{
  "num_hidden_layers": 12,
  "hidden_size": 64,
  "num_attention_heads": 2,
  "num_key_value_heads": 2,
  "head_dim": 32,
  "intermediate_size": 320,
  "vocab_size": 2048,
  "hidden_act": "squared_relu",
  "norm": "rmsnorm",
  "norm_place": "pre",
  "norm_eps": 1e-07,
  "positions": "rope",
  "rope_theta": 13800.0,
  "rope_fraction": 1.0,
  "qk_norm": true,
  "attn_scale": 0.321,
  "bias": "none",
  "tie_word_embeddings": false,
  "parallel_block": false,
  "extras": ["local attention windows", "paired heads", "gated attention", "capped logits"],
  "init": "trunc",
  "init_std_qkv": 0.0486,
  "init_std_o": 0.0486,
  "init_std_up": 0.0486,
  "init_std_down": 0.0,
  "optimizer": "muon_variant",
  "learning_rate": 0.00355,
  "lr_mult_down": 1.5,
  "lr_head": 0.00946,
  "warmup_steps": 0,
  "schedule": "cos",
  "final_lr_fraction": 0.0,
  "batch_tokens": [8192, 16384, 32768],
  "max_seq_len": 1024,
  "doc_mask": true,
  "train_tokens": 82960000,
  "max_steps": 5170,
  "dataset": "wikipedia_en"
}
Each number is 500 + 25 x the weight over its row's rms, rounded and kept within 0 to 999. Layers, rows and columns count from 0. Numbers have three digits each. The size before them is the row's rms in percent of the matrix's.

# down: layer 9 MLP down (transposed), 320x64, rms 0.236, rows 161-207, columns 0-63
# up: layer 9 MLP up, 320x64, rms 0.159, rows 162-207, columns 0-63
down161 104:529487489506499505461514526473541574502488538484484494494493496477474501490513492500540485481478529505473580528499515498515529511511486470492554503523492511533494463466498539493512519484473484
up162 111:529491505531494494502500526513546506554470499489519488500484504492467552551492507528533504523507487520525494482462496470520494495528454504463468509530467530474471490528473477467486523530452498
down162 107:491514526503452510523496502449486519483537515497516442475505511429492503454506515484484502481483481507531497544502495509480498497478477534494492504488520478508597510490500519503499487501474512
up163 098:512510470468468506498493516503509482503476528533521514534493494524541504486493523513519467542484539489462541530461537497483492496516473521469516484517545467456456497513553487495526499509480460
down163 096:492518469489511493484495464538470485496491487469458463540482533465509499479511501506468486518491494439497499489497535475518518472487520482487501429480524527455533499476504507534510486521509449
up164 098:530499439536478470491537516468492528477505493516533509444469509447477501520493473518455487512530520529471531520516508494500487533519490565489475510519476513482496510494485484516510514537486504
down164 099:501505479531526492477525544538518516480490488480464526533473500491482495507535486493455511505475496505515510522498533549484478513492503528512523486488560557477496479497530487513474575488483517
up165 103:516486482512504487490494547472490490480498511496491510547512455461505472514477484506502500506501441445498460490542509505525472509525475517468517517516544471535504505528525510548508484495558478
down165 100:494480481526510518481451493473490528500507495516471505523514514547518524469468563513503473473525507503509518506478523530494525427477468456527517489490511500501495520452499503519469503511449496
up166 102:499510495521520476506525522491462499500521520468516489518488488514507510469522480504511448506437472489467539510461523491513462482517461450467523540485550503532470501506539486490511495470532491
down166 099:485517459513482491479474448477490503513477517489497520514548494551500525469529457498531495525498486468474458508465467505536496521500522487483535468449473502510472499470474482497513515470518461
up167 108:499500486486508481485549548507508520477460549556495498522477505487548501506479505521483477491514474489483507505500532519498509429569462521479504504516485502486512518490511487530465478475529490
down167 112:500503514509468516459501499499490497504471480489505470465522493472510477500563534497501497562512535497499499467516492533540499505500453543526500483493476494475514482501504479484484565491534442
up168 102:507493475521486459468503553540505504519492488481521489499484545499507538505511533466485483522469474493477469510479523503464506532525473482468493586506548490507498469513528505476495484499488475
down168 103:483467523506542489502511528508510533453534494484466510527502455496489492492539453495471518453489482476530499537440550503495505470488476460496503506471512476498468480513498511490478460489509524
up169 084:512522519509506472494500506499509505507460539489467488501584513477473504519461517476538488513532521517486498506482537504484486485533486436502480506555463466486492509496493469492521461499533485
down169 078:534508492521496517483488541468516544534471525526524518486563505489480525503538480495500520503487512463529497518477504538503459464490459441502528492514534497518472510500557472494502501503505486
up170 101:547531533522514475517525526531494491484539463497534422494515484529519491517523496507505462494459513482526520531504502526517482531538474523509487517548486520469508505499458501495520510500476524
down170 095:525501522510543512501490501491536507508488495516493533507479473578510505481512520553552521504515463453477497522493527506523557505506501473507513487466498518492528479446531512514531507484480507
up171 091:514531519482497497529529542546517500511506499467497503485480529478532494510473496500536482517475526521558485472494491507520484472496514491506498486487504503528502484544534519476503513474602480
down171 091:491494497489530481534464476522492500484525544496516461489504461492495532486474517480509528492516479489512427496500474508505584485487490491545490474474497497491501526446503519521491529470494475
up172 098:520542538519495494529529517491522499471495512489493504499491490446486463495524479475530508486471558472496513484496515547483471477530492475527483513499464479492472523508506452496507542491563467
down172 096:587518485502514500473508488467528500482505505498530478471544490484506503506480495465495470479486543512486564479545485512496524524527506508509500506481480467531506515492476529518512561476500515
up173 094:485529491517538483475429507509512485473541465493517511462462514491515478466521500456490500507480495488485487521480524530519490517497505477533459478472503450484503490566512523526481507527521481
down173 092:494471479479476490483533469532529490524511499465505480498476508492494440500487524475538466505521497491536477465468504576524495476483509483514526499515509476505501462514486477456470513469512545
up174 111:480497489460514486499511543500503508454506531525504497557481464489472502520518502437471531535514555483458509493513531511487468531473493530468490500513530524529503534499515544509503500505472496
down174 110:547555519483520521492505449490525483541526542492480504459508514482515554526545517518535508491498451462504499487515487488526475509544470493500482500491518496505486457509496496464513495511511462
up175 105:488427511511475460527470520478514511518526475511499484484496486526493534528495480541516481498516465501475504528475516485518474497513516492515472487475544510474471521447550532529523497545496521
down175 102:497546521518439518507488503471490516485516502483514490469514504489502495490470498498488501457508481509517472472466505488463524519547518506515489519517412501515504523505457550472541501461496502
up176 101:546485495474472528502548516535480490548524520526492450471507470475488525501498462501541531511504475440492490506483493486503492525488462506511490525516537489513497464511525488499553533526496490
down176 097:510564537513491493490480519511495516481480504529464540526496492521495534549484560513483519478513493533529516491520505485533494500554513528508461514517471482494519471507530533507439502510501500
up177 096:485513528506475451503483485509538484510544453512486413521518527479483532480488465485498468491495515512532527528521459484527460497528493462498524511509490482526487484519501510530503505473481485
down177 096:509477474525511535478505519517517408506492521491494511491510489515510549493528524534501530484524528538492507459538515524491471477497483481494468544486495521473477483521496507518507558492513474
up178 100:494545491497484449517488492494439498492539494494498499476481456487512503500490507510488488489482458518487478466506516497495501486457527523475450478553455502519534515494523499512491499435535471
down178 095:478486516480488503468470516446492528486512462485488499536479502532503529465524466531492514492517538470503488511489529480501462504450455448484508479482482506446515516486523497519543482469514486
up179 093:487498526445498544489480518513521498503512534474496482525496468443497471549502431519519479496486478510492528500482501445501492530501532499497492499502489520512534519487481458498488516520536553
down179 102:492494492529503553484494475434511477468507513535448522492492519504494512472523553505475507554506499524494517494502486536519473517511484512477542541498472511522518505480503524543494515524500549
up180 099:500476489504474464555500483514466486459459480501494542518489521492502519486504474541540497507494478465506508494528515470542468462497507546479468482505535479517491528507523460493529444503485512
down180 099:521471517514490458485507501485499507480496527520490488523500465511462507515500462505474501470526524561500506483475484535516523500495521516473423488518498488487451487523469510523524537507552542
up181 106:485508507493481482497516534538488533478442477484482540501480451511498507558467507504505525553526467469502525504468494468478491531535487520512489487482524507458505471508515491506491504436497509
down181 105:497483474503533484506456537500477484477529462513545470507503483462502477435526506507518467495489502537471463480530456575531502532493488506499503497488489488535503516496486507511511492501514538
up182 108:474462519497520510529537525524501500499456566489532508492487548488477502489480461466528477535481529506559498472496494509485521504520506527547472516546526490485493481507487515497532518515497471
down182 105:489465484513503542502508496468524476515486502503531488517487509493489486453483495478533491533461514558521498508467511461479501545530504524525543505465500507506485492507532554529531553537510500
up183 116:453526502453515530494503538474481531492473485503497508498468498450528496538487496544539481528524483571496522486500520449498486490490499528469474481529490502491515504500529456514504479507480526
down183 108:520495477477502509497513504523502549529466521454484476538495516477468556493491505494501472516508492450504553529505517471524501457520480481509506516479472556523479486505452525506514507493459477
up184 093:511492511485509511505528526512467518540539514508526486528463494535520531521485504530467445481482490489474501476486485543477470483557484460524538471511492495514473471504488529542513480494545518
down184 095:509482513461486561514508531494516527474454532499507461480521476473438505527511459489489508527487522477482524506479506447505470487443500476491484493504506473511535487485530497513489486505543513
up185 102:509502466445499499488489520503541471486495532496503553503475445497489441512497473497493483521541520514471503506488507473524479454485506557472493470479486501489448501508471480527495486527489519
down185 097:486504466439502536467505462552530480526515504489485515521504507475460501479547468498466494537470533454507496505528529482501474519485496511483545478488527470474485497517507497484538523489469499
up186 102:489479535548490488581497520471510492506456494535509505491479514505475500472489495474470516469492509536465491558499535496507476492493507495514513491532458506477494530521522512445500470527523496
down186 104:507559503536465524461502484463518523534477509539510534494522514482522500445494479506513530512520471504527488518479512500461476530504457502532501493455473525451468517525499506525529492507516497
up187 117:515527470505513499490496536514489452502522550512464490505498482541504498456544456498461459459482497492499525479486536519497476475486535507512519485525535520504451478536502544504528494496506473
down187 124:495503525499501526523478482509484522490538527525479516511464465495531492498532470502524507478519517508527467511507529506495530524454480417482558476506514492487470476474514487510499491469460541
up188 105:513511498502508477492545523481529455484511489500492537480478519471497538568491530549516531506518538506544536502523522500495452494471503507516509452528511483495500468482502500498462516503451496
down188 101:512545479473466489492501512522456499528491487528456489508509532542497495487466543532545486531509471510511513499468505507493516488486526461516538497504509490472472477487441545488468517468474522
up189 107:486551520471537504464500515518523522494544519450510499451466504489506503490518527476451515515505563493443501500523472496521486488534483513520503489512498515470493509476540495532463483505512523
down189 102:531519538487547543507522480511509567491492483466496437491535512510508512504493511496522520474517485500508520529456498501513460515515508518517527530499482490512474476509472525533471467480533546
up190 104:499499473535493489499513497518516522492497477514547488512499490437506510503506472505503480459474548520463516508499475483477444551460478494517517497534518535500462532486458504482525501540519465
down190 101:509496493445500512524503524502466505483481481526486463515514460453513539509533487549471455528495465517485479457486464459498530488498537537499496489485476528534534466490483494513497504493524485
up191 093:523476498527478506535511490478550500496544501493475539555490497505534469524481475511516513479495502507511498505505515518514515496487494525508469545507491593493492518480492494535560525523516490
down191 097:525459503465528436520477496508501513457519497501501499510498487484472517468490506498490452528532500510525498531535464479491497483480511525485479449498486517472519465508496513559436512523486508
up192 114:531518515499518443476526506531492502531520496477523470477495496501479517490500495492522543500494501488435543515486504491507489476495495531452511477491510497537542540444517501461554486495527510
down192 112:498497531543480456505504542535517526496459457495491505502483492467501500482460500505462491514494519494526520546525534507481506489450462532534518493510481551462462503487494499449498499517494474
up193 101:490521550511464482487503500446480483492464491531476508483485509469507508553507466494507514535498500484454527495475505565465497532475518497516474534530495472508469473512505489526501494551498468
down193 096:553537472518521505473522481508503532476457486507511521459494538548507499494497558467490525523513516499527540509484472517499511494453502463513447505520509515519529518467485477494499491497529534
up194 109:497487435519516500508468509502529498502540513491480526489485533533464511488492472516499478472502555542510516534480504468548451515518515477509493465538456483473476493488499506502534507485518538
down194 108:506461462483464503552476528499475487487497476461508455535481500535470494512487541445492498521500482497523505491475526524479516443521476493455496467508509480460513496487514530488470469510513513
up195 099:520492523494494466502519496489548494501497468508476506513501545493521468452532472514522463479528499477469506535531488529516492473483500499525413453520518538523510499496472533514497501486523482
down195 105:501519499525523500509495505539502508495479478496486532477513463509533524586447486533462508473461506500534511440505514487507540514554525476471501508523515486492497504516480473500480511481489503
up196 096:493521492485523481518489482476499507481506516479504471490516530523518500479484465474564498503536497484513513487506508524522454488464491499467452470491512482472453436532542494493533503485497443
down196 099:479521488487461481502518478514482527492493492535527493488478471480464505482536469493473466500480531474517581540519530503511510515504508506495544484508545496497516517507513507525519523564544511
up197 083:483515480478545515495515513522544507504509499499511512518515496465504458524498475482500488535520543524516538501529530462500486496492519550514474495488478551491525497525462468554523518524440498
down197 088:511462523566511453528486444475529489494509528527478479469508487502537539487490526554504502501543524489502488496496480469473494510489478514505509495504515528526470477457524489482492538485526474
up198 110:470532551540477517519493501500472449474478513507503510454482505508548504504552472525514489525497526541499487523538490492498447453501485530496512497515502481481498506506489508483563497511513466
down198 095:489510520484473548510468534507502516518479487484452464452493479513519488521513469514475532473471512486501542529494537471536514523537523488483516461519491457519528496507496504488473535484533456
up199 103:507508460467497475480449465485498496512536490472470469501453452520484489487469498517530509494501483515467524470456535506510479511466534509521525504500471532470473522537535485531504499506502457
down199 099:539505461474466539483485529452482521512496479432513495533521476520515509482480524477499520504447479511485505518512502488493489524528495499463543528555529520494490530491525522506469495481482525
up200 102:475491503491443475537471521500448482461554503491501492472491499471501487487533486522498528503490493518487494477516513505488488536488473494496514526469471466446525516521497451526474457494469542
down200 106:518498473487531486535485498524523499456499447560508493468482469508506536515521519454517478521519518516518466440536502523509508486494511519500490517492466487499501491539486554543478499474495482
up201 099:496550482447492525531514531512509521490503462489512520540486517480486517523520510464508508505511513467555488490481510494554469484542511516502537486480491511485537502524500492495553474488522443
down201 100:472481522507496479483499492508488535461492489505498515515537532523479511530452497475478488469486525497489485517460528552529473505513459521501420516488503484507449493462509518485467468484519490
up202 098:489527509472456477518478517478477485515471471494491494526451476502482517537500483506525535526465486506435492524510488533487517503526500475467462469498500490494485541550499519481501478441479478
down202 104:502502518530519506497484508476563508523520456478487526468491521509466474464460511482514487493522504510474483489504459547485544525547493496508532522497503518498480492470546459499538478481528535
up203 109:510513509511505518499567487502475507479519503532484472490482505464515451512495483498525517463537498505493487498551508488524471506516522486451494508525461525483543490497525449518468498491570508
down203 111:514519510533545500516463508481489452478508521485535556489527474523521482474501504499528521524529453516489515489467487473448499530476524532499483479537496507495537506536500529515528509453519500
up204 106:489503530517521457496479490474505497496461541500538490526486459479532563510455521495501511512493495550527482514500495508487506489447475505493475495539493478481483473487482509488485499506562555
down204 105:499516543490540485523483530506475506488507492529477454465490480504522495501462510457497463526488484477475465479475461512474530496489465485521523484463507495507501473451494526546463509451526482
up205 105:504505469498486483504469497517509461493567474488502539536506500520469511500495493530488473516513539536478509467460525516518468510468555537473515455544467510503516468511459509483500506515506507
down205 110:504520517502522523484470475468434499492523543494512524574503469478521484487482486456492459490462488493511501550476532490514495510468467512499515498493523513471538477535515490482487486531483507
up206 101:510483508475518487504489539499489504505521544487490527554478471527487494506494501477511498598490551518502488528527502508543485456514494491513518536482464524505475509535464480499481506510494480
down206 097:508462477484533488516464543544525527503529498503509502550475475499510477479525530493527498524503491486514541474451522510491506540516522555502476516482505467480539496518504552475501465502490480
up207 096:511515510478479494480507518504480451541476468502496519530457462489519493481545530490498516492500453508504499557517535500530490508492478547503492462516485528547476531505514509511469528542506460
down207 102:515480502514462520510504475479490471546452518515457487453441479526455470486522486497509489520522498480483498520516455546534490507444523506507470507476514505525476503513486494491526511503461483